Weights of a small GPT-style language model, trained from scratch on English Wikipedia: learned positions, 2938 steps.
Each number is 50 + 15 x the weight over the matrix's rms, rounded and kept within 0 to 99. Layers, rows and columns count from 0.

# up: layer 4 MLP up, 256x64, rms 0.264, rows 27-79, columns 0-63
# down: layer 4 MLP down (transposed), 256x64, rms 0.247, rows 27-78, columns 0-63
up27:16 50 88 55 63 59 30 35 46 31 47 60 47 67 61 33 47 49 62 51 53 30 41 60 43 68 17 50 60 41 51 32 53 57 49 33 59 44 43 56 40 36 38 54 49 52 61 60 48 55 65 66 65 44 33 31 48 39 44 60 44 60 42 46
down27:63 32 04 46 32 67 72 70 50 48 45 55 73 68 33 53 31 42 38 37 28 61 67 59 77 66 25 39 55 43 64 54 36 58 65 50 28 41 52 34 68 71 52 48 40 33 47 38 62 55 39 49 41 62 66 60 64 56 55 24 76 51 49 72
up28:52 56 51 69 41 37 51 59 34 71 75 42 61 55 76 46 57 54 16 58 62 51 53 48 42 59 28 52 52 41 46 51 64 17 57 38 39 64 80 40 64 34 48 49 81 22 48 49 21 59 76 41 36 56 62 61 41 34 29 66 46 40 51 53
down28:50 50 26 51 35 49 42 55 61 41 57 51 56 56 57 33 45 47 70 52 76 45 49 64 55 60 41 54 38 69 28 60 73 54 57 57 43 41 59 38 64 56 58 78 66 53 49 39 47 49 33 58 42 65 47 41 49 24 53 58 63 46 39 41
up29:53 37 60 53 42 58 24 25 48 75 56 34 44 75 54 50 73 63 62 48 50 58 62 61 42 71 47 56 47 38 33 82 58 45 58 56 68 48 49 51 32 40 38 54 54 57 49 56 59 76 55 65 32 31 63 46 46 45 30 81 29 46 29 56
down29:47 44 81 56 62 57 45 60 48 46 31 60 71 45 63 56 44 50 42 64 52 45 51 48 64 28 51 63 60 64 67 39 54 72 52 62 60 37 63 36 54 63 42 43 45 29 58 45 59 48 50 52 45 59 10 54 44 57 72 49 77 53 46 39
up30:52 82 42 42 27 48 53 42 24 64 57 49 40 29 64 51 49 61 57 57 26 65 54 63 63 46 60 62 44 41 66 37 52 38 46 20 57 31 42 35 47 47 57 52 53 27 47 40 38 51 65 53 48 52 45 70 64 62 59 55 35 38 41 49
down30:61 53 74 38 54 57 92 83 66 43 45 42 75 41 69 66 08 45 68 54 47 58 34 56 59 39 46 50 44 62 41 33 42 46 52 60 40 37 56 46 48 59 42 42 33 63 36 63 18 49 41 60 36 43 51 29 71 64 51 47 66 51 48 56
up31:21 66 36 37 43 23 41 82 46 44 43 48 63 47 73 61 57 59 72 44 86 34 40 50 50 48 59 59 18 72 33 35 60 59 45 55 24 39 48 82 19 56 89 54 54 35 35 53 47 56 50 44 49 57 63 49 57 30 49 57 50 67 58 59
down31:41 38 35 47 78 61 38 32 66 63 53 42 49 25 48 48 54 44 64 29 26 32 54 35 23 56 50 82 79 37 56 40 50 82 35 52 56 56 75 43 46 64 65 21 11 65 46 53 65 62 32 44 50 88 71 54 35 48 67 65 40 41 58 28
up32:57 41 42 40 52 50 62 52 42 42 43 52 60 59 48 35 48 58 59 49 40 59 40 43 42 39 43 47 48 43 38 59 61 66 45 60 52 45 50 59 55 52 61 46 62 52 44 45 45 41 29 42 46 59 59 51 43 60 43 51 54 43 50 45
down32:24 53 65 64 46 48 44 56 49 36 30 61 57 47 64 50 43 51 40 49 31 67 59 43 55 41 50 48 59 51 54 59 57 41 48 40 56 42 58 49 36 82 56 55 33 22 47 36 48 40 54 42 48 53 67 45 24 62 59 54 52 69 39 64
up33:59 54 48 15 67 45 69 70 37 55 63 81 70 44 52 43 39 52 62 67 28 70 66 38 43 46 42 29 51 45 44 44 49 34 21 66 64 62 38 62 55 62 48 26 78 39 61 64 17 53 32 26 46 63 49 36 36 46 60 47 62 47 63 28
down33:80 06 32 42 69 58 77 65 80 23 45 42 44 66 42 83 88 65 27 62 85 22 54 50 30 63 65 57 53 30 60 54 35 55 59 40 66 86 55 25 38 38 44 59 39 64 55 46 46 54 47 51 50 59 15 61 45 34 48 47 39 58 58 60
up34:48 47 71 60 73 29 47 38 25 51 43 51 03 40 49 78 67 55 41 30 61 60 51 35 16 66 80 50 62 35 57 55 69 43 28 69 60 29 39 61 78 49 67 39 75 56 29 51 40 59 52 56 78 37 56 66 42 53 26 44 36 36 48 67
down34:45 51 20 51 15 63 53 38 40 33 33 64 51 62 49 49 50 62 51 40 77 60 56 48 56 90 80 48 47 52 51 45 48 49 30 51 28 33 45 64 37 45 61 72 50 58 62 63 35 52 55 57 28 64 63 29 66 31 55 47 55 79 39 54
up35:69 64 52 56 56 36 59 24 46 27 45 48 23 30 42 61 19 44 62 48 39 47 37 57 42 59 54 48 47 38 46 43 52 49 63 64 48 44 36 75 51 58 28 40 52 39 59 62 23 51 35 49 56 38 49 60 25 56 60 74 32 55 70 44
down35:48 32 62 63 61 71 71 64 50 48 43 56 45 36 50 61 17 51 56 39 57 35 57 12 62 53 25 55 38 44 63 37 71 53 56 73 59 62 61 55 71 86 51 66 50 51 82 59 43 46 39 61 53 48 50 68 49 57 65 64 53 73 42 55
up36:64 41 42 33 57 36 82 27 48 46 68 46 53 40 33 35 58 38 37 15 36 56 48 87 63 76 64 66 56 48 37 28 24 48 15 58 22 84 61 37 69 43 52 62 48 51 65 31 63 55 63 54 82 36 62 72 56 52 43 56 72 52 50 37
down36:51 42 37 59 41 50 44 31 34 81 67 37 21 26 39 54 42 42 51 58 36 41 39 69 66 47 38 45 35 67 43 60 29 55 66 65 32 56 64 60 56 45 74 56 42 56 46 60 45 53 34 40 41 63 75 70 72 64 54 48 35 49 72 61
up37:54 64 52 51 31 51 59 78 41 42 49 48 52 40 49 29 59 54 81 25 34 57 59 52 44 43 53 74 07 36 54 46 68 22 39 73 46 56 61 35 60 62 37 16 29 59 60 59 40 41 39 35 58 63 59 67 10 51 54 70 50 44 62 42
down37:61 72 52 39 38 44 38 39 34 51 47 56 20 34 28 37 31 50 90 79 57 39 66 65 43 55 32 41 54 58 24 42 53 65 69 63 84 43 85 47 61 36 31 61 79 34 55 38 48 48 24 48 31 54 78 49 46 56 42 48 32 59 57 46
up38:57 44 36 55 49 27 64 44 40 53 83 51 38 38 50 54 21 48 40 61 77 35 48 48 59 78 36 40 40 49 63 65 33 47 33 42 59 70 39 38 42 42 58 59 46 46 51 57 45 66 17 46 72 52 43 47 40 36 63 71 43 42 66 63
down38:51 58 30 48 54 66 55 50 66 11 43 41 36 61 77 35 73 58 49 51 78 61 15 47 46 40 44 25 83 37 56 58 63 51 34 63 46 48 34 47 39 69 51 53 61 64 39 46 34 36 66 41 42 55 53 27 65 80 39 48 55 27 56 43
up39:66 52 32 57 30 61 60 70 19 66 18 73 48 57 40 65 58 32 63 46 75 44 52 53 10 42 43 21 53 29 70 34 47 67 69 30 75 54 20 31 77 13 39 60 55 40 46 47 51 63 50 52 51 58 67 60 43 34 54 81 64 45 61 34
down39:60 62 67 36 63 31 63 67 44 18 58 42 64 35 36 68 33 77 48 36 50 62 57 30 94 72 48 65 42 49 46 31 45 71 33 78 51 44 65 75 26 62 54 56 30 85 51 60 52 32 50 58 51 58 43 64 31 66 46 24 21 70 48 31
up40:45 69 43 50 48 55 48 39 33 35 48 51 42 35 59 33 44 45 56 60 48 57 76 54 15 55 66 57 70 46 56 42 15 65 57 39 73 24 42 58 58 64 46 41 46 62 40 56 57 30 49 44 56 42 45 52 41 56 62 65 74 30 74 34
down40:33 28 49 46 66 43 46 43 54 53 55 41 67 23 36 47 27 41 58 39 63 33 67 31 64 36 77 48 49 43 57 61 51 56 52 62 66 13 49 42 75 61 63 37 25 44 43 31 62 34 42 28 34 51 59 38 39 22 59 35 52 65 64 70
up41:27 41 66 37 75 10 69 50 31 25 54 67 18 44 37 56 62 54 58 45 51 52 55 26 55 41 18 46 48 56 28 34 77 50 57 40 67 34 50 27 47 31 85 31 89 41 45 51 59 47 48 52 48 33 52 58 53 77 41 56 39 44 67 50
down41:66 54 33 71 40 47 61 49 63 47 51 34 43 44 70 31 66 37 60 31 42 48 53 67 81 70 59 55 30 52 60 52 53 60 69 63 27 32 74 68 44 26 34 64 46 73 77 37 40 42 67 17 37 44 42 55 29 30 53 38 48 67 58 83
up42:55 50 62 45 36 49 76 46 60 64 52 46 70 54 56 70 57 45 62 73 61 47 40 54 49 30 44 71 46 69 17 61 51 33 53 74 47 43 67 63 18 47 24 39 67 66 20 45 47 48 47 18 50 45 25 61 25 81 78 51 67 58 48 25
down42:44 52 48 37 53 46 70 30 47 34 51 38 30 44 33 56 32 51 50 24 70 18 45 57 56 85 48 79 42 71 65 53 51 55 49 18 64 56 28 23 36 40 58 49 74 59 48 42 45 25 85 56 20 38 35 50 73 46 78 45 34 30 34 81
up43:78 64 55 50 38 45 43 40 48 46 50 66 55 34 43 18 72 44 57 66 61 47 63 49 48 21 48 74 56 16 61 32 59 49 50 66 63 58 43 68 54 54 57 56 58 59 50 50 62 21 34 44 52 68 62 47 21 69 46 20 37 74 75 30
down43:42 52 43 62 45 53 79 35 76 41 54 72 22 72 58 44 48 65 62 24 59 52 53 49 41 77 79 64 58 42 23 60 47 41 60 45 60 52 36 43 56 70 79 62 73 55 62 99 64 59 46 61 81 46 57 54 43 48 43 60 42 40 67 87
up44:58 44 56 51 71 60 59 26 62 58 32 28 26 75 27 83 35 50 61 49 39 30 47 79 41 51 68 76 27 54 75 49 74 60 45 63 33 45 73 56 24 66 43 57 89 54 38 51 48 42 36 57 18 10 55 10 50 51 42 67 43 28 52 63
down44:60 57 35 57 24 33 69 68 63 32 41 62 54 54 81 32 56 32 44 55 75 71 65 53 24 59 28 49 46 39 47 41 54 33 37 43 84 46 40 61 60 58 75 50 33 82 51 65 54 49 53 51 33 67 76 35 42 69 29 62 70 59 11 54
up45:60 71 39 60 46 61 51 33 59 51 63 32 18 84 59 64 49 64 49 46 54 43 50 67 53 62 68 67 42 45 47 44 60 73 56 45 48 40 43 51 45 52 40 65 37 50 56 58 39 61 54 34 44 40 25 60 57 31 56 44 57 33 74 68
down45:75 24 49 65 62 57 48 65 59 44 45 40 25 50 45 47 40 54 39 55 65 58 50 49 64 33 42 30 61 35 50 62 52 30 42 46 38 45 52 50 48 57 52 67 40 61 48 47 60 44 58 44 58 58 05 46 57 41 39 55 67 70 13 49
up46:89 57 61 47 61 69 35 36 39 44 52 81 74 45 40 31 62 80 68 17 52 52 56 31 59 31 38 65 65 38 53 31 60 42 49 80 28 61 40 50 61 38 66 89 43 52 57 55 55 63 58 48 52 39 46 39 31 76 28 52 55 47 58 54
down46:70 49 62 53 52 63 53 65 61 20 46 39 69 46 63 20 49 31 29 58 57 36 59 64 66 47 38 60 36 48 38 25 49 82 34 83 78 40 30 23 46 84 45 38 46 73 40 69 31 38 48 42 36 70 77 36 51 62 71 87 37 61 50 33
up47:71 46 63 57 59 39 46 51 47 22 45 53 32 54 39 30 35 29 62 52 56 32 79 19 72 40 43 48 35 44 38 48 56 49 47 70 70 31 33 26 86 49 88 40 41 52 60 59 52 32 52 53 67 39 38 68 53 47 38 76 21 58 34 66
down47:61 66 14 46 38 55 38 32 49 44 54 19 46 48 81 49 63 32 61 67 57 44 34 49 40 36 70 50 48 58 06 47 73 34 67 23 25 46 47 29 48 33 35 63 56 51 67 38 28 67 55 61 65 55 58 46 69 69 50 39 33 76 55 63
up48:58 66 68 19 77 34 70 91 27 30 40 71 45 60 21 28 26 51 63 50 51 38 50 52 58 18 32 41 36 60 32 48 88 48 68 74 81 69 60 25 63 81 55 69 41 53 84 55 55 33 56 57 63 31 73 61 39 37 29 60 57 68 65 34
down48:37 20 50 28 30 65 15 38 30 58 26 27 59 42 43 43 71 48 60 73 27 49 55 69 52 54 63 49 43 58 65 37 14 32 60 51 33 26 41 57 45 39 62 78 31 46 72 55 59 65 31 59 56 45 57 52 58 45 35 49 53 44 50 46
up49:68 50 58 64 63 37 36 29 39 72 46 39 54 69 37 68 54 39 46 80 37 37 45 29 38 62 62 72 56 56 46 39 54 54 63 51 37 36 53 48 40 76 78 72 53 42 50 30 72 41 62 28 78 40 03 57 61 42 60 78 67 37 35 49
down49:38 68 53 51 43 51 36 30 39 36 49 30 54 37 36 74 49 48 32 49 70 71 65 15 47 60 49 44 25 76 58 47 35 58 50 48 27 54 51 42 17 73 15 49 53 70 62 70 64 74 43 43 35 50 48 36 29 53 37 16 34 81 40 43
up50:50 48 53 45 32 73 74 60 31 54 45 37 23 72 50 45 53 52 43 46 43 73 60 51 15 51 27 62 61 29 43 41 47 75 45 47 59 53 56 66 19 43 84 40 56 52 34 43 50 58 49 65 60 38 42 47 42 54 53 30 55 44 53 39
down50:54 70 42 51 53 56 31 72 68 35 28 36 42 48 48 29 44 68 40 52 63 42 67 31 62 58 55 59 71 52 34 59 58 49 29 74 61 72 44 53 69 46 54 77 34 54 41 57 70 30 78 56 32 54 50 73 70 52 39 45 74 45 55 52
up51:51 68 55 54 41 68 77 55 56 54 39 32 86 69 69 58 46 46 56 64 41 22 48 57 48 54 36 45 11 76 53 62 32 53 60 44 65 82 28 47 46 33 28 69 48 34 49 47 53 63 68 48 27 20 73 44 80 36 56 70 49 31 50 59
down51:43 74 40 53 43 55 42 66 35 21 50 72 43 67 49 32 34 50 41 40 44 51 61 67 47 58 35 61 65 20 31 47 40 70 46 77 37 48 41 52 52 70 68 52 46 53 49 59 35 72 53 45 53 67 47 25 37 48 45 39 68 61 46 43
up52:70 44 53 10 38 48 52 31 41 66 52 31 60 69 42 44 71 58 59 55 74 48 57 38 67 32 58 40 59 62 34 35 54 54 47 55 73 65 16 47 47 56 21 57 61 66 52 63 43 50 50 48 43 52 64 38 60 40 48 20 45 34 48 59
down52:41 52 49 41 53 53 56 53 65 65 46 50 66 48 31 64 38 72 74 60 26 83 65 73 31 43 62 53 41 54 65 56 53 54 67 55 65 52 77 56 55 57 43 47 44 20 30 49 60 54 51 69 53 34 51 44 39 50 48 67 64 46 39 49
up53:63 79 45 42 35 34 48 68 63 66 21 18 70 28 85 57 22 63 54 31 26 43 69 65 65 28 69 64 49 53 41 50 48 40 61 37 48 68 48 36 44 40 69 85 42 56 56 63 22 61 45 73 37 51 44 39 36 56 49 41 48 48 47 41
down53:37 44 66 35 57 68 41 53 43 45 20 59 43 78 37 62 57 74 50 85 99 61 60 81 74 62 47 54 51 48 52 55 13 76 64 46 49 11 66 64 45 50 22 53 67 66 32 55 72 43 55 58 19 44 63 47 62 29 61 30 58 66 62 54
up54:69 50 48 26 40 46 31 46 57 56 47 54 38 37 44 34 52 67 53 67 20 24 47 19 36 41 65 60 41 54 66 32 55 41 76 29 71 56 32 64 73 62 53 43 30 34 42 49 60 74 61 55 50 66 38 63 76 79 56 53 56 35 53 41
down54:83 72 73 49 47 11 27 65 45 47 38 49 56 90 85 59 70 45 48 90 57 55 40 28 41 53 48 64 41 66 45 34 33 52 46 55 47 63 79 43 38 42 56 42 61 58 43 45 27 43 37 67 41 72 37 35 43 48 51 43 69 76 50 41
up55:62 22 76 43 50 48 40 27 43 72 35 37 54 45 31 46 53 70 65 66 69 54 45 30 21 46 44 36 49 44 45 64 41 62 77 67 71 68 35 61 46 41 45 40 55 45 31 62 52 40 68 41 61 05 61 44 46 77 35 57 59 35 54 50
down55:52 54 77 50 53 57 67 49 42 49 65 61 40 45 63 48 35 39 58 52 30 77 50 42 42 46 47 62 47 57 58 59 51 39 48 37 69 36 20 32 51 63 50 63 40 15 38 49 35 43 30 79 73 57 45 46 40 40 23 77 42 38 48 38
up56:76 43 55 60 59 57 44 50 62 30 49 49 60 63 41 45 35 48 67 40 45 68 31 63 51 56 45 58 52 32 51 36 61 48 37 60 66 36 56 74 07 86 55 49 44 70 68 54 43 54 40 70 22 41 45 14 11 74 53 83 53 74 50 51
down56:48 52 70 71 69 51 68 68 61 46 54 82 73 63 70 66 45 59 57 56 29 59 81 39 47 31 17 47 41 44 37 89 41 42 48 73 65 38 57 50 47 31 61 63 42 31 75 59 22 44 26 70 33 46 31 28 43 44 55 55 92 49 55 57
up57:58 75 59 32 56 51 00 54 41 47 39 46 19 44 34 29 66 50 49 65 38 36 59 48 29 55 47 54 40 44 49 50 40 52 65 63 54 56 47 37 70 61 64 56 10 42 55 60 79 32 30 49 68 52 67 31 21 67 25 71 71 73 46 44
down57:35 55 38 18 62 40 43 52 52 82 37 43 37 41 42 56 44 54 84 59 39 45 56 66 56 47 52 25 53 82 55 44 47 49 57 46 56 33 55 52 55 34 28 78 60 40 31 37 56 41 35 50 56 54 57 55 58 25 75 31 36 47 33 59
up58:48 24 56 56 48 49 43 38 37 44 41 35 51 54 35 50 52 51 52 56 36 26 54 38 67 72 69 25 13 36 45 51 50 44 51 44 53 36 54 55 46 38 52 35 54 45 60 65 72 56 54 54 55 33 63 52 69 49 51 61 49 57 50 33
down58:69 24 39 29 43 46 60 62 59 40 49 58 54 54 68 52 46 50 43 36 41 33 65 49 48 56 48 75 47 49 37 68 67 69 57 40 56 40 57 60 56 49 45 47 65 37 46 75 58 43 42 38 49 59 70 55 49 46 36 57 59 50 28 42
up59:45 46 69 27 44 32 46 82 45 51 49 60 53 66 51 43 32 68 40 43 47 34 38 77 50 37 75 54 37 55 58 36 49 35 39 46 63 57 38 57 43 33 56 67 27 49 29 75 39 48 50 63 60 16 45 34 64 48 30 63 71 51 40 69
down59:36 35 52 12 51 64 52 64 35 30 68 56 54 46 53 50 56 53 44 60 63 86 57 62 61 73 38 63 45 44 59 56 33 65 59 47 51 49 14 55 39 41 69 25 46 30 51 55 60 48 56 37 50 50 42 44 57 44 33 49 82 43 48 55
up60:36 75 58 62 42 52 28 56 47 33 47 48 37 37 51 58 41 43 64 47 42 70 30 49 21 46 52 54 44 33 12 55 47 49 89 16 59 35 46 68 59 33 61 76 62 76 64 56 44 36 45 57 21 65 49 36 62 53 94 20 48 64 65 31
down60:32 22 44 52 55 70 54 34 47 69 94 80 36 57 32 48 61 47 52 66 86 40 59 42 47 44 33 30 35 68 36 23 56 38 17 66 37 39 46 57 44 69 48 53 55 56 60 73 56 38 80 41 59 30 85 63 38 75 54 57 39 51 60 83
up61:84 28 25 65 21 68 39 56 52 68 68 19 52 72 74 64 55 39 52 49 62 71 40 51 39 67 69 20 50 10 63 57 30 36 62 28 62 72 69 79 34 44 36 45 66 52 46 46 40 50 47 68 38 53 64 27 35 78 57 23 19 22 47 64
down61:25 38 75 62 54 47 52 40 36 33 39 61 54 38 45 42 40 41 73 55 46 46 46 67 71 29 60 60 58 84 44 62 38 53 57 55 52 32 27 45 41 41 50 82 42 37 78 60 58 37 44 66 64 39 67 62 42 34 53 99 36 61 59 65
up62:46 57 20 70 69 51 50 40 39 22 44 36 43 44 73 43 43 31 89 53 51 27 59 35 36 45 67 23 51 50 53 86 50 81 66 50 35 61 61 63 57 40 48 57 57 47 56 61 58 48 65 82 42 50 44 36 48 25 36 40 24 58 79 35
down62:34 45 59 57 66 40 69 39 51 68 42 58 55 78 78 59 24 43 57 61 32 51 22 59 52 51 60 57 24 26 63 40 33 72 62 49 30 20 75 28 46 43 46 62 63 35 41 54 35 44 33 46 52 52 34 58 50 61 36 62 52 26 58 53
up63:78 24 46 44 20 19 51 60 30 38 47 55 35 58 57 41 52 45 65 35 58 33 35 69 47 47 45 45 53 67 43 41 46 47 99 38 42 73 34 41 50 37 52 68 39 62 37 63 51 66 40 45 67 38 47 64 44 33 26 54 60 75 70 35
down63:31 23 48 46 26 47 62 69 41 59 48 56 58 45 56 77 65 82 51 36 60 46 65 54 53 34 56 53 71 34 54 29 56 02 59 46 11 59 72 42 42 56 54 51 34 47 42 73 39 55 30 54 60 30 44 74 48 71 58 25 51 45 65 41
up64:41 64 31 43 43 70 64 41 23 57 54 36 41 59 59 41 52 49 40 70 44 54 50 66 53 22 63 56 49 40 46 36 62 54 54 51 49 52 71 65 42 25 44 62 69 57 54 71 46 43 35 64 46 42 66 34 39 24 55 56 37 49 36 62
down64:47 30 78 48 62 53 44 39 51 20 52 40 58 67 63 55 43 68 67 47 37 53 51 27 35 29 54 33 54 49 63 43 54 56 31 54 55 52 42 49 52 54 44 36 38 59 59 46 41 43 37 74 59 69 33 45 59 53 40 69 85 32 40 42
up65:51 49 45 34 59 35 43 68 92 47 67 42 44 35 70 65 56 51 47 49 60 83 60 51 52 31 58 35 54 49 65 42 31 51 38 30 63 55 12 94 64 49 63 53 39 27 74 54 03 75 59 49 73 39 60 51 34 66 91 32 54 53 69 46
down65:60 49 32 16 67 67 68 66 32 33 63 62 60 48 31 42 37 40 62 45 59 74 73 22 46 73 25 59 44 83 38 73 66 71 33 33 27 57 23 63 80 48 51 37 21 43 54 54 35 67 40 17 34 62 55 73 54 55 52 58 59 70 85 42
up66:67 54 49 55 48 31 50 34 44 66 73 42 50 52 68 38 55 62 65 43 57 44 21 42 55 36 46 48 42 72 27 50 63 57 52 53 39 57 54 52 74 12 57 36 53 54 79 37 63 62 58 48 65 57 51 33 31 37 15 51 36 56 37 52
down66:39 53 38 54 57 46 52 55 45 45 69 75 60 51 70 26 55 63 44 56 69 66 52 60 60 34 44 55 69 43 26 60 26 77 57 42 44 29 33 46 59 46 45 48 49 26 57 42 30 56 55 40 28 53 50 52 38 48 24 60 83 57 28 50
up67:43 47 49 40 39 54 47 68 59 46 26 10 42 48 69 50 54 53 67 43 39 36 50 58 54 38 46 29 48 55 52 60 53 74 64 30 34 55 42 33 45 45 70 38 57 58 67 53 48 53 41 35 57 54 31 57 42 26 43 70 54 48 62 60
down67:46 36 49 37 65 64 25 57 71 37 43 46 54 74 68 41 65 52 16 50 37 59 43 37 45 60 76 62 37 45 46 44 45 36 51 58 22 45 74 49 47 61 52 28 47 29 54 74 49 35 40 69 37 63 42 71 33 18 53 42 41 55 52 65
up68:50 31 43 54 54 60 52 24 21 91 66 72 31 50 36 61 70 41 34 42 41 44 35 61 40 70 33 54 42 00 54 50 49 49 43 52 43 67 60 45 52 34 56 44 37 43 51 53 59 61 70 30 43 45 63 64 47 66 57 34 43 17 65 54
down68:72 44 41 36 50 61 53 49 36 36 56 37 61 55 21 51 37 76 15 52 49 43 54 37 63 55 38 66 20 35 40 68 49 64 35 18 58 47 46 48 38 48 50 44 31 65 47 53 60 35 40 48 39 49 51 52 34 69 39 55 48 69 55 79
up69:83 77 24 38 59 63 41 58 32 80 44 42 62 38 29 32 41 54 40 64 61 60 54 73 29 65 74 35 70 51 62 71 51 49 47 53 62 81 69 46 42 60 53 44 69 40 18 43 44 20 74 75 44 70 67 31 43 52 29 44 64 49 28 48
down69:46 57 43 39 55 58 69 54 54 57 65 33 57 24 60 64 67 40 41 50 50 63 50 53 32 41 23 31 25 51 54 52 73 34 47 36 43 71 58 62 57 39 54 65 50 84 57 61 32 50 48 65 44 55 56 42 55 49 76 64 25 43 28 37
up70:63 47 40 50 37 47 35 54 31 29 63 55 55 86 55 48 51 37 43 50 71 15 41 60 32 23 74 43 42 38 36 57 41 46 65 46 50 64 30 33 80 45 57 31 56 62 72 51 47 58 34 61 40 49 37 25 77 62 16 58 26 58 50 58
down70:37 30 56 49 21 53 77 44 51 58 57 35 45 29 44 72 63 14 55 58 65 61 31 56 50 21 34 36 41 45 52 53 58 31 55 39 66 52 60 86 55 33 68 36 24 55 68 68 46 65 56 78 38 49 70 48 37 64 48 14 47 57 51 52
up71:42 84 54 48 78 47 52 54 73 71 79 49 45 53 83 56 49 45 44 69 55 44 58 52 50 71 65 43 46 49 38 28 57 48 50 52 51 53 50 60 44 45 41 68 50 13 40 53 50 54 41 74 39 40 55 41 33 61 38 66 45 45 47 40
down71:67 55 51 56 49 38 58 48 63 51 44 53 53 69 52 27 29 60 54 54 79 53 30 63 29 53 43 48 78 29 46 50 49 48 78 20 62 55 41 61 41 50 61 24 61 32 36 43 33 54 33 75 72 57 51 54 64 38 64 70 75 36 63 49
up72:47 57 32 24 28 69 33 27 88 46 60 42 50 97 74 44 36 41 54 32 45 14 84 54 36 59 62 77 47 56 74 20 80 34 74 42 50 59 30 45 54 44 48 64 47 44 32 93 28 73 60 34 56 48 52 68 47 70 58 36 66 47 37 72
down72:59 66 54 46 52 59 63 22 59 27 39 69 13 59 63 40 38 64 72 46 38 24 25 76 58 64 48 31 99 41 62 48 63 13 39 35 56 47 45 66 43 57 86 43 41 71 10 48 39 46 42 73 39 42 50 53 54 13 50 99 71 46 27 06
up73:61 72 63 74 60 62 48 59 13 54 51 41 13 63 46 27 35 54 67 83 62 50 39 38 22 60 53 82 56 39 52 35 55 72 36 42 54 39 63 77 49 69 54 43 45 63 13 37 60 36 81 69 82 50 43 50 44 49 46 35 50 41 57 62
down73:74 58 53 67 34 56 49 53 31 24 53 64 70 43 52 30 40 91 17 38 57 55 45 53 78 70 48 60 45 59 42 36 37 51 32 56 52 40 43 66 54 90 57 25 40 68 29 76 42 18 36 74 71 41 50 53 67 66 29 46 54 59 66 46
up74:11 51 38 47 70 40 46 77 46 27 36 35 57 51 69 60 31 68 36 70 54 32 43 75 47 54 45 56 37 66 42 62 40 59 61 11 40 58 54 66 00 39 27 60 82 61 60 51 29 33 41 46 33 39 43 55 35 60 70 66 63 42 53 53
down74:65 62 34 60 68 28 25 41 42 60 68 34 06 44 62 42 85 60 33 33 36 46 62 55 65 57 44 59 74 48 64 25 32 45 48 41 64 39 46 46 19 35 80 47 45 40 75 64 42 50 55 21 55 49 43 79 67 26 26 43 66 57 69 52
up75:42 36 61 47 58 28 47 56 65 78 58 55 49 37 52 53 40 33 37 55 64 61 50 39 41 61 54 67 45 46 44 53 48 62 37 41 59 71 68 57 64 26 48 58 70 52 43 69 56 39 46 50 43 39 50 61 35 46 57 49 41 42 52 47
down75:45 37 34 59 43 46 52 62 57 42 39 44 46 53 52 39 48 59 31 45 37 57 33 58 46 47 45 56 74 30 42 72 34 48 52 30 52 39 60 60 41 56 67 52 42 43 48 52 64 37 37 49 40 64 58 55 43 47 77 49 63 24 46 25
up76:46 64 69 40 54 65 71 58 52 67 42 07 54 46 46 74 48 30 34 73 46 48 38 45 42 86 75 71 60 26 62 55 47 43 43 45 46 47 52 44 21 28 48 75 43 39 36 60 47 73 64 47 44 59 54 65 56 87 47 54 65 31 40 25
down76:37 25 68 41 61 46 74 53 50 26 27 65 51 67 39 33 51 56 67 30 59 79 50 66 38 45 48 86 55 39 34 45 73 58 56 58 69 40 57 27 58 65 39 63 39 52 54 39 53 26 47 63 68 55 51 41 30 45 29 49 44 46 39 78
up77:17 58 75 32 64 51 52 45 31 42 64 74 46 72 65 75 85 38 37 38 41 45 39 52 53 73 40 59 47 60 28 55 39 30 67 60 48 55 32 42 63 58 51 65 67 44 55 76 47 66 66 54 64 41 58 18 43 77 47 43 41 21 46 47
down77:42 47 47 75 47 47 40 19 39 66 49 56 64 67 34 46 52 59 51 17 45 52 51 54 62 37 55 66 34 46 47 59 62 37 32 72 52 37 73 72 44 29 48 43 35 44 36 59 50 44 52 47 16 44 62 41 69 34 57 48 52 62 52 28
up78:63 36 55 22 43 40 73 61 49 73 77 35 34 50 49 65 68 42 46 61 36 45 73 41 26 54 58 63 51 53 17 54 23 38 25 80 47 49 54 33 64 38 52 19 77 46 44 33 54 72 34 72 66 36 52 27 38 55 42 74 67 35 54 58
down78:35 79 45 45 38 29 44 61 42 46 40 40 53 17 73 77 67 58 53 62 29 36 61 39 53 42 51 29 45 60 61 36 65 46 53 70 21 43 80 59 78 58 69 62 56 62 71 62 51 81 54 32 62 80 64 77 76 47 62 25 57 56 45 36
up79:47 64 71 46 54 44 70 59 61 61 62 35 28 40 70 56 56 57 47 34 32 49 47 51 52 70 57 37 58 28 50 54 57 45 46 65 43 28 43 44 45 69 65 29 43 54 47 71 46 59 79 37 58 23 43 62 44 58 48 39 34 29 62 63